Weights of a small transformer language model: MLP 704 SwiGLU, tied embeddings.
Each number is 128 + 24 x the weight over the matrix's rms, rounded and kept within 0 to 255. Layers, rows and columns count from 0. Numbers have three digits each.

# down: layer 9 MLP down (transposed), 704x256, rms 0.145, rows 446-476, columns 192-255
# gate: layer 9 MLP gate, 704x256, rms 0.148, rows 447-477, columns 192-255
# up: layer 9 MLP up, 704x256, rms 0.156, rows 447-477, columns 192-255
down446:122117160126070126123117144100113123137162133164132116128173156132145171137115139086132123139104141131091140073125140137131142114150129187100105143124132131131131095138123145124159151121107165
gate447:150108134099103115072098097156103091142101098128127104121122124084091113098087141144157140125139136138167126117124151103130098115141106118100137125127151109107140154119101113121129131110107125
up447:150115154139083143122122112094175131099130131122093114114118109134148111132143113112135101148120115117102121126097115102146129170132113154164170128074137117166108128136147160132119099136116119
down447:069143142124085146166161117075155095122183155143150155149077125109149116187134147110146128183116126110109152145146164160144126122116153104129142103130137118108154113097141136174133102106096130
gate448:134132145109143103171158073123121125141106138144147114180146134134160099109124136163139110148156091079114090089121120097133146095116158082164155129111117179133129109127098154145154173107151123
up448:151097128130128103132135124152117136115130117131161164098119124156109134124174123146089105111123144131169191142137145152107091179148096109076096090111149114113144175129127129118127101140128144
down448:098095142145147158108131142106105085139118144158150159108149120152163140111096094103115156137147114147130140147228143084155112127171160127141123097127132127131156105059127141137131062128072121
gate449:092103122097104167122140123159142099112119145125157140114165106131171163153150142153157156186097107145097109109143102132088176134140071088159111152082153078102169152125085124108144113137118135
up449:146127129170124101127078149085116160116117113110100152092150175142133144128115119132113120129116161176146125135161120126130075131131141148138159094179083174172074165101170145160164103107108144
down449:124143150133082161170126117134118099137144141161126147130132113112137160137089151158109123124134127155109128162194166110133108118139135146140152102101126133153130131125103123149107140142152114
gate450:160160104123177171102134151110128123180163129158131127164129133137140109098129105116122123107155121140152128119102090125140142122130079127108096163183107144115119133124141135219119164130179064
up450:109146120130096146151128110119132108110141104157105104148095135143138137123125110117091138090129120133142144135114167120103136152158095176124126146132117110154125132137108129139151117124111136
down450:097176156104116151093131161128159107136115116130133165134082149132098113128146102163142144128137116153111124145102057166136085115119128141116171111108121108191155106172106108157117154112148125
gate451:128111145117116140140111095106160128082146139151140082133167126108122158115135111096106118128146125126144132175164112158145105149136129160126098099115153124160117158091163105128113128147129100
up451:126172127116192160120174135128166165191120115120116133140118111136141080118144148158174122141118100120128136096122121119120113133123160098134119091127124138108142099141095077119102179131127103
down451:085113145158137131119180131156123111135130105127142190141157135107154140141106149108131142141152126123134159137135106125143112117108113107151093090121142143111081136150156149116095148187149130
gate452:139160141142113104123173149124139119112121132135113128146118115156147116157137126111114107082121083150101177173143130114163147127184133156156140175093120135090163138117166107130092135161127157
up452:105094145094124144078133127117130120150144149151154105140130119110132164116142164162128192145112113086129136120115128147094147113114147109122111113142146103150131122153112128161170150140102130
down452:116127167094135145123080130127112120114134141115125127115136143120162121152106120099161153125116125149116111151137135138155107119116167153093130137113142167152116177144119138126107122150156100
gate453:163115137133132124066144145110110141167144128118129135077128070127127105134138104118115110133153144059102129108146141178141084077137132120069160109168102141070117155171119172086114094141178160
up453:111090158105123071172095169124100114132111120146144135143138129102109108156126080136145125133140135144166177158111177107119113111146200159131124130178117184124141108137137115115132119124169118
down453:133154136114143122068116131099070128129092117138160111132149140125096119118158141152113165121082144116125147154158162098152151129114165120126154153119171109119137172156106167134120117166155158
gate454:179142145095161151159163113113147155118133116163119117140153095137172100119126127140116138110133126113165117106085098139128137126133139111158154110121118120113154146094160156108135150126131148
up454:115103144136101113092109152123142107161134131082122134150126141141105077130130154105124125121130089125099117116147130112120137133121086163155140098149096088138109143153121114117116113144147096
down454:145123165126099111140106157147138151125174139104132172145109115134139119167164112096141166112110125141136140142139119158118146138121120152148134153132141123113101153118113119139132125116167133
gate455:139127147091172115130168126156143119161117160098145146120146137146142142113103107107139096159097127104151130104110076148139156102119125111111127147082118138130150120128162090122115144129119102
up455:132119210141136155138170134119152154114115141140098150118120089189111125140129123120153116153107118110098119131141122129108190175099155118084168118128124169092132119103109104123150150096141122
down455:156108081117118141139159104103124136117103132097146139141133148095133165136120135142138136077118092153164111136135168158134156116148123126124136124155127122123086123174144102093103096108102125
gate456:138159165107154110149137109114104106127135133149151100142134099127119106129147163168117138075134141158141130165176135108119122151133185136167130110136108095090136126114127167133144093114086150
up456:181122131114126134151134115124123161112136123112099148106134118096142102092087058135107112092158177161139149164112126135094149135128108102086073126148145173198133142103159102097109131121152120
down456:113105160121119104112104115108162109147108107134129125105146166138149129135175111132084077032132152147112134138159112135092142187131169161160153138177179141126127141131104152124085125122129105
gate457:125143170158121125135137120151100126171118132159114127141124086150175088086089147089092114165160134137131193128124112103162141160120110154114152159116147123080120161112123108111128136119146173
up457:121154140097118156141156172131167147137111157129092131140196138098099153087155144096121161106142065155116120150145124113143126120144141125167115155114147139103112130095141131112108119117146082
down457:122108101128163131134118145143166152135126129133161184115142162101121162150122142125135147156114157148124155107188114160092131144142130064109114115106181162105122131125139155119172137155111143
gate458:137124060123134121119143095121130121086110127151151159148110143151139124141159096074122146133163170134152111155129112128107129079126146119046084105186116112138115153100154111139135143117152115
up458:124125129102155144156155136107158151115132098094144133092137118116179156122172132088115080134163152169166129152144111131109143124126130126093141111131168107174122138123113106099140139116170106
down458:082128160134123133142132139149114122144107140125093128118103112151124121145117158148135117122106132072147131144156148114170138173177116150182175130114141169115107131144105178118100112151114113
gate459:125154113170169166110156137164111152137113129117095158116163127099140150130052105178135104081114225085122098159158107077110156124106133088107141163140151151150128119129142119144136195131153117
up459:096088144144122112118130141130114141174104116149106128120160087131098139131165079126147123109111121146112132130128131116129139160111134133108139133153166115133169099130137120166141154138161125
down459:119136095094144100135114131097112125092153194139150146150138120168121145104105122156119164146126163166134145124137142139131112104104077127135160108133165121128180138117106101102130152123122097
gate460:167161118176109158126151139134102152109120125154183127138143096138127148109157104158100137140156152151121123102112151090112097117130141149141125142136122164158138139157130105110142153119123140
up460:131117129119165117098092149134115161143097148141137132146070145161137108105093134144151107117133111150115099178138130131137130124104139098151132145112124136107127104117090139115130134104145111
down460:107162155124109114120134159138117143130136112101145144095126118114125118128075123119113117141103114142129137130131121123118133137140135147117116144141123128137137116148118137123170082118110116
gate461:173101160091206126152107126108079112080156154135126121142139099156139156140115134147156148094145148134154164156143114157127117127100152118115114125092170152091174123116094124181148121156130119
up461:110120069135151150073164104127097132121106131128160116108119144140171129183131116105197109115144151151027152151130131141116136123139143148148140172122119153131151115108126121082122146142131101
down461:107136132177159138148141080131148135151150098152110140180091141145136106168117146157104092147167155131103157095138135093129104136131116115088194119122156158132122131114123088127099137105152122
gate462:089151154136139119120109168117117187119184110138080107122118138141107192114130126154155097158118157139151141108159086101148158111111217128153186125145113151120128103141117121160142144144155131
up462:132117089160098088150139131154089132127110109110149167125096145118144113111151128138113119061100173127116103163121100097122122161119122116129109165173094130099092192108133135143123109105125106
down462:133136137154105133108107108152097178126108119163146107103132127110115116176136102112118137143145128093118169133138184123163131128072143134105148140119101144115105209146130131131125148098132108
gate463:104119068169088139166146157076116114157088124089124158156076150168153115167117161074108103134132149154153139125091159092148109138142117080111102109139090121100103170100124113085175085148071128
up463:102105128093115129141079158177142133121158165148128159091140119133180143116125104130125138118124072124146133118112123149126112144132137134150126161089124097136120094127112146150155109077140139
down463:147184141129100104142062110126114153131164101153111143160154170145121127135122102156125156182107110120139144127112143108111112144121138106138086183136169128144131149140141124146127145124138144
gate464:116101133148106184055116182140129080110137140137155126170118115135201087137090143117109114060106128117142130142117105115171151113138124087112154177165091162145094124101151118149157139097140141
up464:157177140117197151134095110145086109139139164154101133164092062054112132152103118109163133097119136123131129124119137175135143093079128148102185086147154087155107175113106131126103126139139108
down464:123119119144148127193074108120114141085153182105097114133104078134133109111157100142166107130151087107158150114109173153115135114112141091152157127109125111137157110091065135127146128107122117
gate465:128137100135109141128133140161112107107148162091152117132115132080145148145084131131092118125130155169141151121151169148113104117174113130127130141146136174111123140134148094131143133112120146
up465:108116114129138099113155105103111135077131114150120106138090138111108145122176148132122117144168144136108097079117108163125101155079116085158132114124113141128156127105114176170154151131087103
down465:135132140148144117102124134130120107132124130165127161148117147132101130146086126122083129145087132128133137114150124157140100123151170130158093127108143134135124107069148162095161145101131102
gate466:117114141123094104115122147111121104168137070162113111112089137125155139118090173165140133161123136103133108112145162142057120075129116155132119125176115124166087144124153163130130118115148127
up466:135174128141148129153139118134135112130105142110144134132146150152125109123117081097179115100121176145110124092129137154157112137097155124141130129108149141129148086124137113117096124115124139
down466:173108142131137114160106145146120116139135090119104154117123129075120089120098132115068140112109185122091121126139140149118160098156157122154143170138134152141148144112125150124115149097122126
gate467:134140102121121129136193113143129148126112110115101095082138077118084158105120129108145133124104093136137134091117135109135136114130140075125109119132132140115085186145132150157151140159153112
up467:134121129094124094127140135163102094104128137124134138127139109112125101118141132115123151145140132165138138147133123156111138122114119099099123150136129150164149125129122129077168122146159130
down467:139101105081141062071124127133102106134122131108124141124120104102141141101097182169144174119125135102166125117091141150097108122123147109133164138103126142128122115124152127146104105141101120
gate468:138125100104115094102155118077133080114122180150145098154136125111153099143144113159115117168159159186144103126132120095137136141166101140085137093113124136142147154081126133115157125083111131
up468:135088146138174121094127144111136112105125129092148095134114163122111112132099144110151116113161097140137166137129134097104097145118117113145132147126160137094097126129105095156114113103164104
down468:095167107136134176116120133141102108140135107114135109148139110116140126105116109093107123083100141095166137157087169107138121102141113129114120146125132167099108125157077130176158103116109081
gate469:115117129122115116131155078134151141128156139120138136157156130155123076157074136148131093147164145123122118115118102164142159108105112113095135126160142125140133113128095133129207105115131121
up469:145145097113117126104116148125119115146121118117124127121120150106144167114143124140154142139099130136128111100177123137124126147134118144123156135121149086132131132114125102094107180145131119
down469:139116143144127156100135110074189118104144156093139142066115100094146128095126103124124134104089158072129152140156128117167150056123144153122084112089128136128113114133148083111147199174140141
gate470:164149131103138148104084119136128132160151172121143130139163134134138119116149120145161118148109124092131142093162110131162116142125134118106137129147172105157149122147142099128130130111112156
up470:119161106125132132135138133128121134132140113190112108122146131143109141128094119148076155115111184121146136090145133158127138150101087136118114142144143115144113132140167126092140098094118127
down470:099128143137121129091067161102159098142121064140090133102130130131140101144137097100107099178095081121122141132125141152183105141138125141164140153130145115103101117146157122135121113172128157
gate471:122120089136143143131148153131134145164131097138121131138163152127183099145141129084146148118128132112121126096131132151126096132122101099164136126101135146136120098107120136143145145091121131
up471:113113144114179170149146149168084130165126115169104133137106114115142111127143129164158109099106099150121121105137097118132102141131165112113117143116152140140119128090083085128113109147158127
down471:106076113128160119130102090110168126112132141112140107134133087122139168140135089133052136171101149166122094118129121136094141119167097117105095091139137133133151130084084124110124081131115154
gate472:149098102146106125088106101149131087136163086137140144156096139152155126081103150144113133138117123122148091115100144097097125148139108146120119145133176111141132130127136160106139066128162122
up472:107097109124096126109113148156103152135135123121130110139152109126126145106140146121150129137176107186106155145128104150079100137149099135093132131158102137107154154112124127159155142131153126
down472:125086123114136145148148115136118102113117111114125104124100135108125108135107137132131124111125134130168083109168102138102105190113060129164101187103142085124137141102091129111148102105138128
gate473:158107165077140117144091138156145131118120100130115153155153113072122124138105103111140157122088140121176142093143091113119113130094161077130155165129085123151167113126125118159122151137144094
up473:111138078165140094110141110136134154135120127125127145115117130165169122099151156128122133109168141132107076134140157139153152166118107122123104084162179104084161171130132128093125094141131091
down473:188143113107117108101134136054162192159149135155132126108096115140158121102198109134131087054148158105126145113143160174116133066152118066134120112121124101102113123129099127126135115177133128
gate474:163055123138115177086161108051131104143145136124134137140096149157074102144150075124136122125117116141126127138163119136117115135109078151156124087133145142128092162145122103104132159130100126
up474:136111086129081111143051147133135135092132152136112153146146146135102125148154178140160149096124123097115129083127112127157134175122119124117123129099093124127132120139097093146105147111139161
down474:136133127115145109063090107144156162091124123154128170135113163083136153156126133133132125105142140140183156150162080090093120100140096125088167097140116160087122149119085143121148162134118163
gate475:114140108165128107143082095096101147090129105134148144135093117138128075117175125123133116109139135162087096154109123148126110133086126123133142095155102131166131130163084095080068116150110147
up475:137130137144115133094161097123127109142146171136144117132092121129093176167109152096093125148102089101094203142129102109109163080141113092149091114167186140142115110099146126123132127119142109
down475:150090073151120104135100095126138140127092126119092155127092153130119165129130132095132111124106098136126090105150123126106111151139096221091143132144127135146162130133149125122099135111128155
gate476:110117144125107097120146130088083113132141146124141116135157127128106084066141119102130151145070136104083119108136137132155169145080141133172092142130116074097121139128127142157151117099133107
up476:102133163138106156120132157152127122095097145175100170113112151129124176141138123129108126154144166140172153131125142178128120158114140119115148104112107152137108165108124151153116158134117113
down476:134185074112117115163127159136129123140146153158109117154089106152151133125146102082131123122160137157122130139106100110115111150131129114200144139136137156114126079105146094114115097104130134
gate477:160123172129159088184173137125137124153123140183157118182166103128112166097102086139146101118115135105148148134127133120126130124132130134116158164117104176119071133147097131165094163112138115
up477:135144152138150103180095147168118135130122117145142116119127144154156090119123159126135140145145144165139159140168162145130136110171153179131075160120163127097138153161141158105123130099135103